Weights of a small GPT-style language model, trained from scratch on English Wikipedia.
Size: 13 layers, width 64, 2 heads of 32, MLP 192 tanh GELU, vocabulary 4185, 0.846M parameters.
Architecture: LayerNorm before each block, learned positions, biases.
Training: a variant of Muon for these matrices, 5016 steps.
Each number is 50 + 10 x the weight over its row's rms, rounded and kept within 0 to 99. Layers, rows and columns count from 0. The size before them is the row's rms in percent of the matrix's.

# layer 5 MLP down (transposed), 192x64, rms 0.488, rows 96-121, columns 0-63
102:58 61 57 58 52 63 81 48 47 38 33 64 39 43 30 48 53 54 45 57 48 53 39 49 47 55 62 47 42 40 56 63 41 45 67 44 57 28 47 64 51 33 49 45 60 48 39 41 52 52 47 41 44 30 33 57 54 53 50 60 52 60 57 44
095:45 58 47 56 44 45 28 38 54 64 49 44 60 63 54 46 41 44 59 46 62 43 62 26 34 51 44 44 53 49 28 53 54 55 52 45 57 40 58 56 49 52 66 50 68 59 51 35 47 69 50 37 46 58 51 45 54 35 49 52 45 38 68 71
069:51 56 37 49 45 54 68 51 53 54 38 51 36 56 59 54 51 50 49 64 30 53 34 31 74 48 50 42 51 51 45 67 41 37 49 53 45 53 50 45 41 49 40 57 48 61 49 39 61 66 48 27 33 63 55 65 44 52 50 59 65 32 57 49
092:42 55 38 55 49 35 58 50 59 56 43 25 50 47 50 45 51 45 68 29 34 36 56 51 66 52 36 50 54 50 35 52 48 52 59 62 43 67 53 40 54 50 45 33 31 47 55 50 51 49 53 56 76 55 67 58 44 65 43 62 54 56 46 45
101:55 51 56 37 46 49 48 35 69 53 64 47 61 49 43 43 67 31 42 45 61 59 51 46 41 55 50 40 53 49 40 41 47 50 53 40 52 41 36 41 60 54 42 68 42 65 70 58 45 65 54 56 31 32 49 53 69 66 40 36 57 55 48 54
081:32 60 74 53 41 57 48 69 50 44 53 36 32 46 57 53 43 34 61 51 37 49 48 45 60 59 38 56 57 53 53 50 72 49 35 59 50 55 57 52 43 37 60 57 40 52 41 60 47 54 52 58 50 35 54 59 57 52 43 46 26 57 27 53
085:40 53 56 54 60 41 56 38 47 27 58 51 47 55 54 68 51 44 49 44 60 54 40 38 53 66 42 39 43 37 59 50 45 58 46 55 68 47 62 38 41 24 54 39 55 47 51 56 34 71 38 46 66 51 33 53 63 49 57 68 45 44 50 44
089:48 47 48 62 45 31 46 51 43 67 60 70 51 60 50 50 32 46 56 50 57 49 70 48 59 51 50 68 38 65 37 66 36 54 40 41 60 60 53 46 45 43 55 59 48 67 25 63 53 40 40 39 52 49 49 35 41 35 47 49 50 55 51 41
087:52 43 44 61 58 47 64 66 61 46 45 44 57 57 46 55 36 44 31 42 69 40 52 52 58 50 68 57 45 37 53 64 56 45 47 51 38 59 62 50 59 54 64 44 46 30 36 50 58 55 51 43 51 56 71 28 42 58 48 42 59 29 47 39
097:45 41 40 42 50 36 46 55 58 54 51 65 44 37 25 48 46 54 68 55 45 46 52 23 65 45 34 54 60 53 43 54 68 55 49 52 59 70 54 46 57 45 46 52 62 43 44 48 29 62 34 53 53 58 57 67 42 59 55 58 46 52 53 37
109:58 55 56 47 41 66 56 40 40 42 54 68 61 66 36 61 63 38 55 58 34 42 39 55 37 25 47 34 63 62 44 50 42 44 52 38 47 48 59 36 39 55 60 40 44 54 62 36 48 57 57 55 54 38 38 62 47 50 60 51 55 65 50 62
088:44 46 43 51 53 22 39 51 67 39 46 59 34 51 54 44 42 63 51 46 49 49 53 42 54 50 66 34 57 61 59 67 51 57 40 45 39 56 55 53 51 76 38 25 53 58 46 55 46 35 54 47 55 36 62 56 43 64 60 53 49 42 63 46
100:36 52 64 57 56 62 53 68 45 37 42 55 50 47 54 34 42 57 59 52 62 48 47 53 58 47 53 60 48 48 48 65 42 41 57 32 49 41 58 33 62 54 46 70 37 46 37 56 35 54 47 42 54 37 75 66 39 59 42 62 55 54 49 31
103:54 50 46 63 34 46 67 48 50 54 51 54 65 62 48 60 48 38 30 65 60 52 69 67 49 30 48 72 47 58 50 33 34 40 64 48 47 43 56 57 44 62 44 37 56 48 59 55 54 51 50 50 53 44 34 40 43 46 58 47 44 47 30 42
104:57 45 46 67 48 62 54 40 49 44 41 28 38 46 47 43 70 46 40 43 44 71 44 38 48 40 58 32 54 58 62 55 80 53 56 42 54 48 40 59 47 62 48 58 54 44 63 47 50 41 39 28 42 47 48 46 51 53 60 59 54 53 67 59
121:45 37 67 36 55 63 46 75 33 39 28 60 47 52 51 73 40 52 53 53 60 39 49 57 53 57 52 55 41 46 50 25 63 62 49 49 55 39 56 34 61 56 39 51 59 63 44 55 53 50 44 52 46 48 53 52 47 33 60 46 54 67 44 50
088:39 53 50 55 56 46 13 56 45 48 73 66 53 45 44 51 55 50 56 48 62 48 59 56 30 52 40 47 39 52 44 50 61 44 50 64 52 59 51 35 50 40 45 43 62 38 65 51 55 56 58 54 58 48 37 38 62 61 64 45 34 54 35 48
104:57 56 64 43 57 47 57 60 51 39 68 45 64 53 47 56 55 64 47 61 62 76 51 52 46 28 39 42 44 38 51 43 62 46 52 43 40 40 55 39 48 29 62 48 44 33 47 37 54 28 51 55 42 50 58 50 58 53 37 37 61 52 52 65
094:58 51 41 55 53 40 61 43 78 47 55 69 52 40 52 58 43 58 45 43 41 58 54 66 35 45 47 48 43 40 33 49 60 51 75 63 63 45 44 56 53 60 40 33 63 46 46 25 39 64 45 50 48 43 47 59 40 60 53 52 44 41 52 45
098:42 56 30 35 25 50 46 39 61 54 55 54 49 46 56 58 63 44 59 55 63 60 48 59 53 71 45 40 39 64 38 52 40 42 51 45 50 71 47 53 61 52 56 42 25 52 58 55 36 41 44 67 55 46 51 34 52 44 55 42 37 57 56 53
094:39 63 56 44 55 48 42 32 41 48 46 28 65 56 55 40 55 49 52 46 56 57 59 58 49 41 66 57 51 65 42 48 41 56 54 46 39 57 51 42 43 27 52 41 77 53 56 52 46 41 67 44 71 38 42 44 49 59 51 41 71 53 44 40
081:29 55 63 37 57 37 45 60 65 52 54 46 50 47 50 36 55 52 40 51 49 42 54 52 59 57 42 56 70 33 33 61 61 65 28 47 64 47 51 49 58 66 53 44 38 56 54 54 54 45 47 50 39 51 51 52 60 69 31 36 43 45 43 66
110:49 55 47 34 37 66 46 33 48 67 46 50 48 53 49 49 52 44 56 56 46 34 60 59 56 60 39 51 68 51 33 43 53 58 49 60 64 41 41 58 59 52 65 49 37 48 42 48 34 38 52 73 61 44 44 62 58 51 65 25 55 41 42 55
085:63 57 50 58 30 65 44 78 48 32 49 48 49 49 61 52 51 39 63 42 49 52 45 41 39 71 37 47 37 56 38 41 60 59 55 32 57 32 55 37 62 56 61 47 46 39 50 58 35 39 57 49 49 47 54 49 57 50 54 59 39 61 60 52
156:34 51 65 36 36 65 53 59 52 61 35 56 56 49 37 45 48 49 65 55 39 45 44 48 55 38 58 56 65 50 52 59 25 30 58 45 42 55 35 49 50 43 52 46 36 50 47 44 56 56 43 64 70 49 69 64 60 63 48 41 54 44 45 58
103:40 59 69 62 34 50 46 56 67 69 42 38 47 58 48 61 51 53 63 46 53 53 54 51 47 49 50 20 43 58 39 67 44 42 62 60 48 49 58 43 40 34 70 44 51 55 57 41 35 59 50 43 54 46 30 58 64 49 51 55 38 46 48 54
# layer 5 MLP up, 192x64, rms 0.447, rows 97-121, columns 0-63
108:45 48 44 40 64 40 65 39 47 64 41 38 34 48 55 46 30 36 49 65 48 57 52 54 51 35 42 45 48 36 58 63 52 69 41 58 57 58 72 66 50 72 44 63 46 44 58 57 57 39 50 46 49 57 50 48 50 54 43 62 32 53 44 37
078:72 56 63 65 43 54 25 59 34 39 44 51 53 47 58 46 51 55 53 46 53 39 57 53 48 54 45 40 63 72 54 63 38 57 39 58 40 61 65 49 34 51 41 40 46 48 44 45 49 40 45 57 39 55 37 34 49 55 52 65 45 31 65 57
096:50 51 56 42 51 66 50 39 28 66 46 44 60 50 53 55 38 48 56 53 42 45 65 43 61 59 52 60 53 56 36 41 43 46 53 65 58 49 46 49 57 31 49 43 43 32 43 61 58 36 41 49 54 64 45 41 59 22 50 45 67 70 59 40
098:40 56 62 58 39 64 45 53 47 57 52 61 61 61 33 49 52 47 44 47 48 45 63 41 59 50 76 41 38 63 21 71 33 58 55 43 55 59 40 54 39 39 39 53 37 46 37 58 43 43 59 41 58 47 53 41 46 49 53 30 49 50 49 55
075:47 55 54 49 44 49 55 45 48 40 61 55 67 50 50 64 40 46 42 51 62 63 56 31 42 46 55 48 49 71 52 50 42 64 29 50 68 36 63 64 31 44 35 64 61 45 40 38 50 46 42 49 45 44 49 49 45 37 57 64 57 52 74 42
099:44 57 48 48 67 55 60 48 42 57 43 60 22 48 25 59 33 43 57 58 44 41 56 49 46 42 48 51 72 46 52 49 55 60 50 37 38 50 49 66 61 46 67 52 45 48 50 38 55 43 50 39 34 47 66 38 46 39 50 45 61 59 59 69
086:56 60 54 36 49 56 56 53 60 56 54 50 29 43 59 52 43 51 36 47 52 53 53 41 37 48 50 20 52 43 39 45 38 51 50 47 46 43 41 55 52 50 61 52 62 79 68 35 46 51 52 50 39 66 48 62 45 60 37 43 64 45 72 58
097:38 60 63 33 49 38 62 38 57 51 59 60 39 61 40 35 53 47 50 43 40 46 40 53 51 56 50 49 57 51 33 51 46 49 41 63 63 43 51 56 38 48 42 47 67 43 40 49 73 45 59 56 53 53 50 54 59 39 39 86 41 64 49 48
094:52 59 56 53 45 44 66 63 64 44 40 59 53 47 57 55 29 50 53 63 67 60 54 48 33 65 46 50 53 51 51 56 32 29 59 47 59 54 41 38 49 51 53 27 49 33 52 40 62 38 45 53 45 53 50 55 56 52 22 47 49 42 62 64
113:40 68 43 50 63 57 62 50 52 49 50 61 45 33 58 56 43 52 36 74 36 32 45 34 50 47 37 47 47 43 49 39 49 54 51 39 55 56 51 61 64 43 69 45 79 55 48 48 64 49 58 34 57 65 43 37 57 56 48 54 50 47 54 44
102:59 55 53 58 30 45 59 31 43 51 41 49 56 46 52 66 43 33 52 58 48 52 45 45 48 25 50 43 41 29 46 58 50 45 61 65 56 49 53 55 53 61 60 50 40 43 48 59 28 34 67 69 60 49 48 55 36 69 46 45 49 59 45 55
098:34 48 61 52 48 57 59 46 36 44 60 51 59 30 48 34 45 48 39 46 59 40 62 67 53 35 47 56 43 45 57 45 64 59 69 32 48 39 38 53 56 60 45 58 54 30 55 49 42 54 46 61 30 53 53 75 57 58 51 51 53 56 38 45
103:37 50 61 61 41 38 55 44 46 64 53 59 55 46 57 53 33 67 61 43 37 37 41 44 52 47 40 41 49 39 34 59 39 61 55 60 53 37 61 41 45 59 55 48 59 30 45 47 24 47 60 51 68 55 55 47 44 39 55 54 73 41 53 56
095:43 41 52 41 68 63 43 54 41 36 38 36 53 48 63 51 56 50 54 54 47 31 55 55 62 33 36 64 53 35 48 36 66 51 55 42 45 49 46 47 57 68 64 51 41 52 47 61 60 47 56 61 61 36 65 50 58 42 30 63 47 67 54 40
108:55 47 50 25 54 44 65 54 46 50 59 50 45 52 42 52 64 45 57 45 43 44 53 65 45 37 57 41 56 68 50 46 37 44 44 36 53 61 40 47 39 41 36 56 44 75 53 53 83 56 59 53 63 66 40 60 49 47 42 53 53 52 42 38
097:72 49 52 49 47 43 46 47 54 54 71 35 42 49 39 65 57 45 54 38 68 60 43 41 43 37 53 50 44 45 50 36 51 44 48 55 47 44 47 46 51 48 57 49 51 48 44 58 43 71 44 62 69 56 31 58 27 44 42 51 30 55 44 75
099:44 50 59 48 73 46 35 62 43 62 63 34 45 55 29 63 45 59 54 63 60 58 45 37 59 42 49 53 48 38 44 44 37 53 57 37 54 50 48 62 56 35 41 50 36 43 49 52 64 49 62 54 45 50 54 47 59 58 61 23 67 50 41 41
089:30 53 41 49 41 58 30 49 42 59 48 50 46 58 56 59 31 43 50 46 65 55 54 46 43 46 45 58 56 65 50 78 31 64 33 39 40 48 59 54 46 43 67 44 45 48 52 63 45 48 51 47 71 42 57 47 41 40 49 58 62 48 52 68
098:36 34 38 49 52 60 56 58 44 62 55 43 45 62 51 41 35 45 36 50 35 60 37 57 48 37 49 46 37 60 60 79 51 69 50 53 64 61 51 48 45 65 51 52 45 41 45 44 58 58 61 72 61 37 42 48 42 49 53 53 56 45 30 54
111:37 49 44 48 51 60 41 72 53 53 71 30 35 29 50 47 52 55 33 43 49 57 59 53 38 55 62 56 61 56 52 44 44 48 38 51 62 56 59 64 41 50 42 43 40 50 56 39 57 48 57 38 58 62 25 57 58 51 42 60 45 63 34 46
089:45 43 64 65 52 58 48 45 59 39 66 47 61 50 51 57 24 62 51 48 51 42 38 43 46 62 65 40 56 60 38 40 46 37 46 66 56 65 53 50 41 67 39 58 41 51 37 49 67 52 61 29 52 46 52 52 44 47 32 63 49 46 40 38
106:36 40 65 49 52 44 53 62 57 40 57 52 55 39 57 42 50 50 40 54 56 63 46 42 52 52 75 46 41 49 48 43 44 40 42 51 43 56 73 54 35 47 48 50 53 45 40 30 70 74 34 42 55 52 60 68 41 56 38 40 59 36 49 49
083:38 46 38 54 52 46 66 41 53 50 46 64 57 40 55 47 41 28 29 56 38 77 49 49 69 43 37 60 48 62 43 54 57 63 40 52 57 39 47 65 63 47 42 60 54 41 38 53 41 63 55 59 41 52 61 58 62 48 36 44 53 48 39 47
121:40 50 62 52 43 61 47 56 48 43 54 52 56 36 33 50 49 58 64 59 43 64 40 48 52 38 66 51 40 50 49 55 31 28 50 51 39 41 45 52 27 56 48 54 54 56 31 40 59 54 36 53 63 53 77 64 42 50 41 56 45 38 54 63
103:50 40 62 45 45 49 22 59 46 48 46 35 59 46 54 32 66 36 55 66 59 51 33 60 33 54 49 49 73 42 60 53 56 56 48 39 35 43 39 66 54 50 55 57 44 32 63 40 49 50 51 62 61 39 59 50 47 51 42 56 55 54 55 50